From a checkpoint of a small transformer trained on Wikipedia.
Architecture: rotary positions, no biases in attention or MLP, untied embeddings.
Training: 247M tokens, 3776 steps.
Each number is 128 + 24 x the weight over the matrix's rms, rounded and kept within 0 to 255. Layers, rows and columns count from 0.

# layer 2 attention query, 192x384, rms 0.0287, rows 51-63,115-127,178-191, columns 48-95
[[140 115 162  78 154 133 140 108  83 151 175 124 193 118 105  79 141  89 128  97 132 145 116 118 114  91 126 111 123 120 100 133 124 123 177 106 108 104 149 182 150  87 129 104 137 115 112  96]
 [142 151 154  93 148 126 106 101 129 100 116 165 109 116  73 129 158  88  59 129 125 145 112 137 121  91 116 166 149 146 149 126 136 150 151 131 128 129 148 130 141 158 150 155 153 108 131 129]
 [118 119 146 127 115 114 119 155 127 160 158 105 149 127 114  90 157 159 111 118 116 112 114 158 109 118 120 121  84 121 107 136  89 116 120 102 136  94 111 159 162 115 135 154 122 157 135 121]
 [120 141 138 118  96 122 128 134 121 127  98 168 104 183 129 107 162 105 137  90 131 103 130 154 107 130 144 125  91 165 161 154 160 135 151 117 102 128  92 175 164 114  77 114 102 109 132 138]
 [132 159 113 120 145  87 101 123 150  99 159 126 157  80 149 130 178 114 147 131 193 161  83 147 125 149 132 154 123  60 130  83 134 130  88  99 163 130 106 158 116 149 157 133 145 116 157 130]
 [101 140 141  90 104 112 159 167 135 106 183 115 167 112  92 122 123  76 110 125 143 143 133 199 104 132  94 123 129  96 154 110 129 151 119  75 132  88 123 158 141 191 117  57 105 141 147 168]
 [133 161 125 129 114 114 123 173 117  99 126 112 164  78 143 133 101 185 138 125 108  91 125 168 117 144 139 169  67 162 150 128  67 158 110 103  94  81 128 183 118 127 128  86 150 149 176 141]
 [113 120 135  95 155 156  81 148 108 157 149 115 163  74 118 100 134 103  93 126 153 128 106 132 108 114 100 139 102 132  98 146 149 114 117 114 141 104 128 132 140 154 127 142 122 132 139  96]
 [ 97 148  94 162 101 127 114 151 204 100  57 130  75 116 147 158 135 187 150 202 127 149  99 152 178 194 132 146 197 180 115  89 169 113  96 160 208 186  92  76  73 148 140 140 235  89  96 141]
 [120 170 115 183 143 122 137  82 172  81 132  72 150 174 132 153 165 129 161 104 124 129  90 150 111 112 149 154 142 139 107 106 134 129  88 135 108 151 126 120 109 117 140  70 140 111 117 109]
 [111 115 133 114 125 120 158  76  96 115 136  79 142 130 169 117  78 195 150 123 135 133 112 154 130 116  87 169 154 110 116 127 113  99 151 120 157 157 110 153 119 130 136 103 119 106 147 101]
 [133 170  95 108 142 153 112 171 145 127 185 111 157 152 187  77 117 128 160 124 134 127 140 115 112 134 149 129 135 108 144 134  89 164 178  86 138  97  92 168 110  74 132  97  79  89  60 190]
 [141 136 147  70 136 120 138 128  78 133 144 149 151 124 121  98 168 130 132  89 124  99 157 128 107 103 105 141  80 112 163 149 108 113 146 109 106  87 120 162 130 128 149  74  90 140 143 115]
 [165 151 192  73 196 115 172  97 107 127 191 134 192 130 146 108 113 152 135  30 134 167 108  89 116  68 154  90  78 156 102 154 101  79 171 101  84 105 155 213 195 102 120  93  91 118  74 100]
 [143 144 176 118 100 127 152 131 128 161 138 140 147 131 114 102  97 152 120 146 150 148 120  73  92 126 123 129 132 158 145 128 133 129 156  87 136 133 105 174 171 127 166 139  89 122 114 155]
 [154 105 133 121 113 114 118 124 104 142 160  90 155 109 128 157 129 120 157 113 142 127 105 122 116 139 167  77 158 101 132 167 150 115 151  86 153 139 129 104 141 177 118 126 171 105  98 111]
 [106 127  96 162 129 121 113 101 164 102 138 115  82 202 144 182 132 102 139 122 165 127 125 120 153 105 136 111 161 119 108 123 194 112 113 109 125 113 102 112  99 157  80 127 118 148 150 119]
 [ 81 153 111 131 121 121 150 157 138 118 123 104 187 137 102 101 126 138 130 121 143 108 139 115 148 113 143 191 144 101 121 120 110 122 109 103 160 120 111 124 116 105 103 136 115 124 154 145]
 [131 150 116 131 121 133 128  92 146 114 100 125 156 113 136 126 140 166  99 138 126 134 122 125 149 129  98 112 122 162 100 115  92 101 118 148  78 147 113 161 114 146 154 110 105 159 101  96]
 [128 103 137 118 106 120 118 101 112 138 153  97 121 108 101  99  91  91 136  90 131 147 134 134 143 104 101  82 123 126 105 163 106 183  89 118  93 101 119 132 113 136 126 116 141  99 107 104]
 [127  94  82 149 112 150 124 142 125 139 149  84 112 149 163 100 101 123 129 154 133 103 152 149  77 112 103 110 151 107 124 123 107 150 149 116 140 123 104 117 152 105 129 109 147 156 192  91]
 [104 116  53 159 112 130 123 149 145 105  97 120  86 171 105 161 121  94 132 162 136 107 144 104 142 172 107 156 156 120 168 114 144 135  84 118 201 154 136  30  73 136  98 151 149 111 162 141]
 [158 128 112 112 152 145 118 143 123 110 100 160 118 117 135 154 173 123 139  76 157 143 115 128 165  92 151 149 149 161 148  88 161 133  89 140 103 111 132 139 127 127 105 130 117  88 121 124]
 [121 168 125 140 155 126 135 103 116  89 165 109 142 164  96 119 109 140 161  95 126 117 100 118 166 117 134 114 122 128 125 138 107 123  90 132 143 124 172 132 120 167 130 159 125  93  83 176]
 [119 134 102 129 115 130 127 185 129 162 162 166 116 134  92 150 106 120 198 159 109 117 131  65 120 130 162 163 111 136 122 125 162 110  89  94 156 121 123 102 113 134  82 137  98  68 112 176]
 [159 141 116 154 143 127 114 128  99 100 147 124 152 149  97 127 148 140 130 122 136 133 109 123 148 133 129  77 149 123 133 143 125 156 139 122 115  95 123 132 123 151 164 121 191 147 131 109]
 [135 149 142 130  95 139 123 130 131 148 131 132 145 140 111 120  82 130 108 119 101 150 125 128 113  89 140 141 107 116 112 132 134 129 119  83 106 144 109 135 127 151 115 143 114 109 131 163]
 [145  97 182 113 114 141 156 105 123 155 200 117 209 140 134  74 125 149 108 108 123 131  98 123 105 128 137 118 111 123 134 130 112 135 149 104 140  81 152 173 135  97 169 142 130 154 140 112]
 [110 111 158 120 128 103 121 153 136 137 138 116 133 139 122 134 148 126 119 116 145 117 161  96 139 124 121 148 101 159 124 127 102 127 112 127 142 124 130 131 141 133 132 154 129 131 112 112]
 [153 104 126 134 123 112 131  94 120 147 177 118 130 120 158 153 105 104 128 128  65  85 141 181 146 117 130 120 151 106 117 185 122 138 114 124 174  89 102 141 125  99 140  69 141 116  90 111]
 [ 93  92 137 162 170 114 131 145 119  99  94 137 158 129 112 118  85 132 159 120 113 121 145 122 104  87 165 136 108 160 122 132  86 153 130 130 137 135 108 119 113  94  77  73 131 150 121 119]
 [140 142  82 153 136 109 144 133 121  88  95 128  71 100 149 137 186 147 108 131 136 129 139 124 139 114 126 144 108  93  96 106 149 166 150 180 166 168 122 147 100 141 136 112 163 105 152  67]
 [124 168  81 147 160 130  99 196 153 100 148  86  79 158 189 119 134 120 157 137 163 139  94 117  97 158  93 127 177 121 121 119 149 102 162 126 120 170 151 159 134 125 115 140  71  82 126 145]
 [144 147 132 126 146 132 125 121 150 143 127 128 131  81 131 141 149 130 124 116 124  93 101  98 122 121 139 136 134 144 134 144 103 144 148 135 143  58  95 135 141  94 111 160 152 123 103 164]
 [142  98 159 100  90 139 132 121 116 161 143 129 149 173  81 118 114 109 110 119 103  96 118 126 101 155 111 144 116 112 123 124  95 106 141 119 167 119 128 158 132 114 149 137 121 158 113  65]
 [102  86 168 109  81 111 122 174 165 181  60 151 153 128 113 183  86 139 112 155 123  90 184 122 128 176  94 183 109 138 145 102 115 102  75 115 146 170  71  72  89 213 208 125 160 164 133 179]
 [141 100 101 135 162  69 153 100 106 134 114  97 100  91 103 101 199 133 124 122 140 133 107 166 115  91 113 147  86 174 139 107 150 156 154 166 139 174 148 106 144 143 111  79 174 127 156  73]
 [164 206  94 126 114 114 129 174 123 146 115 167  84  89 173  96 139 175 122 148 142 100 147 142 157 118 143 135 122 127  86 122 146 129 107 139 107 103 151 158 143 126 146 152 178 105 102 153]
 [178  72 136 152 117  89 105 101 135 126 114 147 129 151 102 126 115 116 180 154  90 108 113 108 176 104 201 184 101  97 197 139 113 151 167  71 201 114 135 159  97  81 121  99 135  92 100 132]
 [157 146  52 134 129  88 118 125  96 121 159 147 128 155 122 113 176  78 147 153  99 111  84 155 170 142 125 110 156 103 128 164 140 141 120 161 140 105 116 133 112 112 117 115 142 121 136 132]]
# layer 2 attention key, 64x384, rms 0.0274, rows 50-63, columns 48-95
[[145 126 209  74 191 161 142  84 110 142 152 117 111 119 171 125 119 166  67 107  87 145 177  72  92  97 111 129  87 169 112 180  73 155 177 167  43  97 162 212 207  40 110 106  89 112  22 141]
 [105 124 115 135 101 120 112 116 147 122 154 123 131 132 160 106 129 127 128 128 125 134 116  96 141 150 138 130 127 146 130 121 133 123 171 127 130 131 132 149 120 102 113 125 120 151 125 124]
 [137 126 120 138 115 104 154 123 150 167 195 119 145 138 130  86 118 113 155 110 122 131 122 118 113 129 124 150  77 115 124 144 110 103 131 122 101  94 132 184 156  56 126 109  80 163 110 106]
 [119  93 131 153 114 103 134 145 148 119 103 122 144 128 108 102 137 143 120 154 140 101 102 137 144 149  87 158 137  90 146 137 132 135 105 122 153 153 103  75 114 175 125 109 162  96 140 124]
 [116 131  95 125 151 103  98 107 132  97  95 111 118  96  92 125 150 154 117 141 154 121 135 128 161 143 131 144 189 102 134 111 139 127  57 115 150 124 157  97  97 160 123 145 125 112 193 148]
 [141 140 138 157  98  97 152 160 112 168 117 121 115 143 106 124  95 153  88 151 110 106 145 131 158 155 122 140 142 111 141 120 146 122  81 133 140 125 116 104 108 147 109 124 145 173 162 129]
 [169 115 138 140  99 140 149 119 104 152  85 102 113 120 123  76  96 173 123 154 112 113  71 118 106 172 134 146 110 188 117 120 140 134 120 137 153 128 111 167 159  71 121 131 140 142 124 147]
 [125 139 140 136 194 135 117  90 144 112  83 133 164 101 118 145 117 142 110 129 152 146 144 110 148 122 110 143 128 120 122  94 162 102 147 102 167 141 116  83 112 155  93 136 149 139 142 131]
 [111 170  89 194  79  64 117 196 149 114  61 176 134 136  42 166 112 148 163 213 130 102 153 168 173 208 134 138 195  92 167 133 148 146  73 159 174 152  63  68  55 215 168 145 188 133 158 184]
 [102 105 144 122 131 122 143 133 114 113 156 127 151 115 105 142 118 120 106  93 113 123 129 133 131  80 100  94 140 132 127 169 117 126 148 150 109 127 146 180 156 121 133  88 100 146 144 104]
 [135 123 184  97 117 128 143 180 113 153 123 116 114 127 128  99 141 120 112 140  85  99  97  85 115 128 109 113 118 117 102 118 128 104 124 146 152 106 167 124 144  88 126 152  74 146 139 102]
 [158  91  75 152 110 130 132 189 108 121 120 135 115 158 117 108  95 153 190  72 182 113 144 112 102 114 120 103 122  77 117 131 113 170 125 119 117 123 114  86 123 145  92 141 171 164 129 160]
 [146 132 172 117 120 122 138 166 107 144 136 143 127 117 148 158 118 109 127 122 140 151 106 116 115  90 128 127 150 147 123 111 144  82 118 109 133 161 150 119 110 176 104 113 143 146 169 134]
 [113 139  79 174 122 115 121 173 157 141  61 112 129 114 107 117 106 150 126 166 137 149 162 181 148 124 120 119 115  99 103  86 125 114 101 135 145 147 131  75  65 187 137 135 185 107 174 169]]
# layer 2 attention value, 64x384, rms 0.0507, rows 0-2, columns 48-95
[[111  70 142 141 122 119 120 126 109 126 110 145 114 132 121 109 124 131 170 109 152 129 159 122  65 101 116 147 143 146 114 123 113  82 130 114  92 150 114 140 157 109 147 111 117 134 122 141]
 [159 131 117 153 112 109 142 106 172  88 137 127 153 137 108 128 138 153 169 122 151 180 121 145 209 106 128 137 119  91 111 141 114 138 120  95 124 122 123 141  91 136 104 164 136 103 110 133]
 [109 152 167 113 136 107 176 140 123 151 141  72  96 165 128 199 116  92 102 141  82 135 149 116 182 135 131 122 147 110 114 133 137 128 104 165 115 101 148 110  92 120 116 124 105 113 112  98]]
# layer 2 attention output (transposed), 192x384, rms 0.0393, rows 0-2,64-65,128-129, columns 48-95
[[163  94  84 138 133 151 147 157 122 151 106 187 121 109 114 127  89  87 140 135 166 144 152 168 127 122 137 126 128 183 119 135 114  91 128 103 151 120 121 152 164 101 144 130 159 157 134 170]
 [ 91 174 118 132 150  87  93 143 173 100 145 174 129 141 123 133 133 141 152 121 154 176 123 134  79 121 141 148 112  80 117 135 138 172 137 102 149 136 114 120  94 138  88 150  98 138 122 115]
 [135 167 170  92 125 120 122 143 131  68 141 128 143 140 113 167 140 132  94 140 128  87 111  88 161 178 113 111 126 101  93 140 119 112 141 122  70 172 130 118 112 112 115 120  83  78  84  98]
 [136 152 179  91 161  98 168 100 129 117 153 135 133 116 139 107 118 158  89  96 134 172 116 111 133 107 124 132 114 141 117 151  80 113 135  95 112  95 140 161 168 155 148 140  97  78 107 105]
 [122 146 114 107 134 133 134 116 129 131  93 123 130 107 111 133 130 107 117 133 128 130 132 144 111 154 155 117 122 110 106 123 159 121 116 149 180 123 116 103 110 154 143 105 128 118 132 108]
 [138 145  68 139 139 140 151 103 133 123 113  86 154  93 130 101 112 133 113 123 141 133 158 148 145 106 149 109 131 136  75 129 110  93 138  95 134 118 156 145 149 143 123 115  93 130 117 127]
 [112 139 177  77 148 128 109 126 149 136 153 143  97 120 119 145 132 122 149 113 127 156  97 142  52 121 146 145 120  66 121 161 171 145 136 124 134 136 113 125 115 177 151 122  80  90 113 112]]